python train.py --num_attention_heads=6 --vocab_size=16384 --norm="layernorm" --norm_eps=1e-05 --positions="rope" --parallel_block=true --init_std_qkv=0.0199 --init_std_o=0.0 --init_std_down=0.0 --optimizer="muon_variant" --lr_mult_down=2.0 --lr_head=0.0076 --max_grad_norm=1.0 --z_loss=1e-05 --dataset="wikipedia_en"
Each number is 128 + 32 x the weight over its row's rms, rounded and kept within 0 to 255. Layers, rows and columns count from 0. The size above them is the row's rms in percent of the matrix's.

# layer 3 MLP down (transposed), 3072x768, rms 0.0695, rows 45-76, columns 240-287
size [103  95  97  99 105  97  99 104 103  98  91  93 101  99 103 103  90 109  96  98  95 102  95 100  98 105  89  97  99  93  90 102]
[[158 145  65 140 153 122 153 134  85  69  89  98 136 166 113  71 149 103  70 189 162 129 103  72 133  89 138 131 165 120 154 146 109 102 128 118 119 169 149 102 165 163 120  68 134 178 163  81]
 [135 105  56 176 155 166 182 112 136 158  93 131 140 107 127 163 116 115  72 104 171 107 128  65 124 138 165 130 147 179  58 141 145 158  92 157 140 111 212  76 130  82  92 130 143  93 186 148]
 [166 111 109  93 109 134 160 144 176 148 173 112 102 130 182 185 145 128  64 147 115 156 153 166 153  99  72 108 117 125 105 104 155  70 120 130 169 104 119 163  85 187 133 154 165 130 159 122]
 [146 108 154  70  88 117 114 143 165  89  80  83 133  91 122 117 143 115 140 144 104 135  67 154 164 119 163 115  71 140 156 112 179 134  99 144  99  96 135 168 140 143 200  88  76 151 115  98]
 [162  99 158 137 116  74 128  55 107  80 167 112 152 167 114 180  81  96 141 131  71 123 113  60 159 133 177 164 156 119 122 124 104 157 139 145 155 117  91 108 158 160 179 124 133 136 170  98]
 [ 93 103 150 101 109 161  99 169 102  98 124 115 124 138 138 110 185 117 201  90 160 122 117 123  75 100 136 106 150 128 135 175 173 107  98 153 105  71 161  94 109 144 111 186 104 142 158 132]
 [122 122 178  83 147 143 159 127 117 140 128 126  82 151 184 158 108 120 171 154 134 131 150 147 139 174 156 170 175 127  77 130 174 188 104 155 164 124 110 127 178 106 123 169 126 135 147  80]
 [142 120 132 169 158 183 172 166 121 122 102 109 144  94  83  96 125 144 155 125 126 160  86 182 155 118 150 180 166 140 101  82 168 117 151 149  81 116 180  93 194 164 161 157 105 131 176 105]
 [141 119 110  85 139 131 127  38 110 128  74 173  80 136 137  35 121 109 170 111 183 145 105  66 114 182 113  82 163 123 124 137  87 117 157 154 144  99 112  97 151 158  68 144 115 136 149 152]
 [101 179 122  67 149  32  98 147 128 109 116  86 125 135  84  96 127 108 122 134  87 155 137 220  48 101 127 141 154  95 122 104 161 175 147 153 170 163 113 174  89 131 112 125 167 103 167 133]
 [146 133 139 187 117 117 125 123  78  51 102 167 121 174 187 126 153 121 156 151 117 141 112 105 134 123 118 100 127 138 150 101  97 132 128  69 126 139 121  97 178 156 113 139 131 132 135 120]
 [146  62 131 133 163 106 147 118 150 138 128 188  74 164 132  91 109 135  78 137 107  77 130 142 114 136 143 179 135 128 130 144 192 141 126 109 137 169 160 132 146 121 120 140 108 114 144  88]
 [154  62 118 167 111  96 190 163  72 166  94 123 122 118 194 161  89 140 121 135 151 130  70 124 103 158 110 135 180  79 151 118 148 125  93 123 118 149 121  97  86 110 153  78 156 105 115 112]
 [152 116  92 168  54 131 143 153 132 158 109 151 157 104 132 159 141 138 192 128 175 150 161  97 140 100 118 138 155 180 118 104  95  95 131 156 134 145  78 130 126 144 140 136 153 114 127  88]
 [136 114 121  88 181  92 145 173 122 113 150 128  76 105 154 119 116 204 141 193 155 160 143 185 106 110 181 137 147 153 193 147 125  71 124 132 116 168 121 126 154 167 139  95 170 131 156 142]
 [145  82 133  92 181 117 132  89  83 122 162 100  87 146 180 148 147  75 158 126 146  97  96 176 145 161 111 135 124 125 121 106 176 106 119 187 164 147 105 133  96 166 146 119 148 142 113  77]
 [ 84 141 133  88 167 181 118 125 171 122 201 166  92 132  80 143 177 145 167 159 112  99 125 153  76 115 186 113 237  45 145 163 144 113 105  67 158 127  77 144 177 131 107 169 159 110 124 141]
 [171 167 106 171 124 169 150 169 146 170 164 154  77  66 126  89 142  97  88 181 133 142 127 141 146 206 162 117 111  89 130  93 176  98 112 164 132 159 183 107  97 103 105 169  85  92 118 161]
 [158 141  91 137  87 121 119 156  73  98 149 107 145 138 121  76 136 104 102 120 160  93 105  74 151 154 166 116 138  93 125  82 151 203 101 142  80 123 155 117 128 147 158 113 110 181 105 137]
 [137  88  96 157 156 184 136 160 132 116 110 155 136 163 157 137 115 134  59  83  65 134  85 123 209 188 143 156 103 137 132 107  87 106 145 147 123 152 110  62 165 133 192 159 138 164 130 190]
 [ 82 160 128 169 127 145  91  93 194 165 150 124 118  82  94 165  84 106 131 125  92 107  81 124 173 124 141 160 113 132  66 153 158 156 153 136 100 104 113 131 129 171  89  73 155 116 166 133]
 [ 45 173 137 111 120 136 103 140 155 153 184 120 127 153 154 120 106 114 117  56 156 100 151 142 146  94 131 129 125 181  90  97 175  74 183 132 176 192 149 143 131 174 151 101 174 166 147 198]
 [157 143  99 159 113 108 138 152 152 158 134 175 150 145 164 132 121 139 169 125 174 128 156 179 139 113 169 169 117 165 127 145 147  20 134  91 152 136 104 146 153 122 105 122 151 168 139 144]
 [106 134 130 108  97  91  90 139 154  82 128 108 102 173 124  91  96 140 201 134 115  77 139 230 128 111 146  72 142 136 169 167  85 110 122  90 100 160 175 150 136 145 144 162 101 179 158 106]
 [128 136 110 114  93 176 177 156 161 147 124 151 127 190  89 154 154 110 164 166 120 154 142 136 121 151 113 115 124 148 114 112  62 142  66  99 112 135 154 169 202 109  99 105 122 140 110  83]
 [119 110  92 161 119 163 155 142  83 159 140 132 108 151 161 178 158 131 106 116 117 133  63 135 149 180 165 109 147 145  94 120  51 162 171 136 121 161 149 139  81 120 135  79  87 133  92 134]
 [139 177 153 117 127  51  78 154 149 120 116  90 110 108 123 146 139 144 161 112  87 137 175 155 102  73  88 165 133 173  99 120  33  36  67  78  77 128 121  90 127 126  93  82 129 196 135 123]
 [117 140 153 125 118  92 197 140 104 160 138 120 186 149 186 153  81 139 128 109 105  75 193 186  20 138 102 120 142 126 146 146 124 144 149 105  84 175 153 131 112 182 151 143 102 125 100  73]
 [130 154 126 102 141 136  91 179 123 156 154 125  94 135  92 136 117 111  97 153 135 158 126  58 116 122 138  86 117 155 134 102 134 146  69 199 123 153  92 138 136 112 147 116 138 134 140  93]
 [141 102 116 130 103  81 115 126 167 133  91 133 184 145  98 126  80 148 141 150  85 101  90  96  77  63 149 144 142  73 136 122  55 108 198  80 109  99  99  68  69 153 130 144 151 153 174  85]
 [122 143 133 153 145 164 152 122 135 158 115 165 149 153 184 101 108 111  88 147 137 148 143 112 118  79 129 158 112 137 145  77 189 134 140 138  97 170 112 108 151 127  92 133 143 202 133 163]
 [ 92 105 172 210 190 120  97 175 110 134 148 125 167 102 138  94 141 107  84 165 109 145 177 160 165 140 102 139 153 175 170 177 130 153  89 113  91 107 139 137 216 185 134 170 167  71 174 197]]
# layer 3 MLP up, 3072x768, rms 0.136, rows 46-77, columns 240-287
size [ 98  98 100 106  96 100 102  99 102  93  95 102  99 108  92  93 103  97 101  98 104  99 100 100  96  92 102  97  97  96  99 101]
[[150 106 177  57 164 183 110  81 122 158 145 154 120 113 132 134 169 108  82  94 160 106 101  78 161  30 132 134 102 154 119 142 168  50 169 104 166 122 169  90 171 162  68 115 104  78 127  77]
 [146  92 144 154 148 130  99 186 169 104 181  91 151  82 180 148 117 116 185 125 146 111 148 135 174  77 105 116  87  95 137 172 144 120 139 153  87 141  67  94  28  73 136 114 114 148 103 155]
 [170 145  84 133 171 123 103 153 117 118 139 136 165 139 124 143 154 110 155 144 146 102 147 146 169 121 142 106  60 134 112 171  97 161 127  79  70 185 145 139 115  75 168  85 142 127 148 140]
 [151 120 211  73 170 139 112  94 128 149  82 150 112 132 152 163 112  77 104 120 171 129  84 124 130 139 163 159 144 153 158 122 156  99 149 190 134 146 115 100 123 182 125 127 106  81 112  72]
 [139 178 106 140  99 101 127 188  90 147 123  96 147 182 134 128 170 157 144 102 113 124 145 140 104 132 182  99 140 132  85 134 188 124  75 145  90  89 154  69 117 137  98 111 139 167  98 114]
 [110  93 100  43 119  99  80 166 125 135 159 185 150  85 182  72  89 135 192 108  89  84 163  82 136  73 105 132 174 174 132  96 122 150 130 146  98 181 101 179 140 135 123 128  71 186 119 104]
 [109 158 172  76 124 101 131 156 185 167  88  79 139 126 145 162  71 127 126 159 116 147 162 156 107 157 189  97 141 148 154 176 139 118 162 142 157 107 111 124 105 134 120 132 111 120 154 125]
 [140 184 122 102 130 107 129  93 192 134 123 144  93 193 189 117 135 149 117 121 139 152 131 120 144 157 150 121  97 153  84 113 114 134 137 176  84 127 135 147 118 116 115  67 114 101 146 177]
 [ 82 191 190 134 159 166 121 165 111  95 117 133 158 159  66 120 103 134 107  87 111  80 122 165  65  49 180 178 103 139 121 135  86 155 121 132 108 165 163  50 155 147 116 126 136 109 132 140]
 [108 187  96 137 143  79 175 179 174 139 123 112 131 142 107 125 118 142  81  88 123 133 112 171 156 107 118 172 103 134 108  87 125 128 156 115 159  98 162 131 167  89 174 146  81  98 147 116]
 [136 119 155  91 100 153 146 136  99 187 137 114 149  94 120  72 156 150 140 113 119 219 159 175 110  92 201 158 137 101  95 153 123 117  86 182 175 104 209 129 138 107 150 134 148 130  61 147]
 [139 113  65 102 125  89 133 160 109 112 137 150 140 157 125 119  98 129 136 163 134 125 203 164 139 104 202 118 135 156 114 103 110 168  92 179 117 122 125 128 133 157 168 255 124 104 135 162]
 [ 91 124 150 150 130 127 121 146  87 119 126 170 154 118 142 125 145 131 162 185 146 146 151 144 138 102 156 103  93 150 128  95  89 108 163 140 147 117 146 164 148 153 132 122 143 193 110 173]
 [155 137 169 161 141 124 189 206 161 123 118 138  98 107 196 104 106 168 116 169 214 150 164 177 115  70 141 133 164 191 116  77 132 114 131 114 129 118 105  99 146 146  95  98 180 139 116 127]
 [110 149 190 164 108 185 144 163 120 153 125 159 116  92 109 109 155 105  86 110 117  98 113 161 123 114 158 163 125 122 143 155 155 152  94 128 131 110 137 164  82 137 162 107 123 110  90 133]
 [111  87 108 159 121 118 145  99 124 158 114 154 164 152 136  63 130 131  99 113 136 147 115 170 172 151 144 113 170  97 106  88 143 131 145 123 150 134 143  95 157 176 180 163 177 103  93  40]
 [126 144 105 169 112  82 113 164 134 141 176 124 129 175 147 169 158 128 160 165 138  79 123  99 117 183  76  70 140 132 153 137 125 142 170 139 122 156 127 135 149  76  84 160 114 144 152 144]
 [110 116 120 128 103  68 103 124 119 102 113 117 109 173  96 151 167 149 135 170 112 112 173  84 102 221  67 197 105 144 133 182  96  68 134  97 128 102 122 132 126 136 128 161 102 138 181 109]
 [132  74 114 110 137 147 119  99  86 129 113 170 144 173 119  92 142 122 134 103 156 129 187 164 134 159 151 127 111 130 146 126 130 135 103  95 138 113  99 163 199 158 142 101  97 151  99 150]
 [150 124  94 135  87 124  95 149 117 154 114  77 125 135 133 161 141 106 128 129 164  95 150  96 164 154  83 160  93 113 121 160 108 156 148 187  93  81  84 109  57 131 120 171 129 120  69 124]
 [114 157 167  69 145 168 152 134 130 154  92 131 196 106  90 112 103  93 123 136 132 131 123 149  77  80 126  86  53  83 152 116 198  93 116  61 184 109 147 114  73 129 109 108 123 138 137 143]
 [ 69  90 118 110 132 127 195 111 117 163 130 137 146 177 120 106  88 118 170 140 115 125 157 161 162 164  86 150  72 116 124  88 127 113 123 159  96 147 126 103 130 133 110 141 116  86 133 175]
 [173 120 161 157 181 107 107 121 135  85 131 114 110 145 111 117  85 141 173 144 151 125 116 103 154 123 128 103  62 164 192 151 128 112  98 123  50  99 102 145 181 187 113 123 104 101 113 137]
 [144  84 223 158  79  95  85  63 131 143  88 111 111 159 127 147 192 126 149 106 133  99 108 139 142 114 148 129 108 127 127 113  91 137  91 110 105 140  35  85  64  96  84 126  93 137 108 166]
 [144 143 144 165  98 125  91 102 106 139 105 179  90  66 163 109 151 163 113  96 136 163 155 116 143  92 134 170 184 136 112 107 136  93 126 142 113  69  91 121 108 132 114 121 142 127 117 136]
 [103 127 130 113 113 142 150  68 113 123  95 117 127 108 138 121 145 143 170 145 179 176 177 159 131 116 193 131  41  89 100 133 187 157 159 126 205 113 187 130 117 101 108 178 106 108 108 121]
 [122 114 201 148  95 120 180 140 149 131  94 117 109 156 104 152 136 152 105 158 162 108 133  85 155 125 114 112 115 176 133 144 159 134 138 102  40  97 176 110  79 122 149 117 148 177 108 126]
 [128 125 153 133 132 163 172 162 136 190 167  89 137 124 153 126 138 150 172 170 157 111 124 178 152 124 127  94 151 165 113  96 195 148 150 137  92 104 144 120 155 116 215 137  98 162  94 102]
 [ 91 137 151 130 125 130 114 129 119 129 142 133 123 115 214  62 129  99  32 109 117  98 113 121  58 182  29  93  89 121  46 111 168  76 150 105 147  85 140 117 139 144 171 132 128 164  77 145]
 [114 105 158 130 152  68 107  98 144  67 144 135 172 124 112 205 118 131 148 147 164  93 107  71 147 135 163  83 122 130 122 126 126 123 188 168 171 129 169 113 135  73 132 106 121  98 124 148]
 [114  83 107 158 175 141 173 146 154 118  89 119 125 145  96 121 162 174 168 150 126 136 184  63 174 159 176 108  88 143  93 175 140 188  59  94 150  99 114 136 160 134  97 175  75  66 145 154]
 [ 75 169 155 125  85 104 114 195  84  90 112  89 138  55 128 163 128 141 114 148  73 142 149 108 176 172 158 129  72 177 123 152  94  57 122 133 140 140 134 145  76  21 119 139 102 171 147  87]]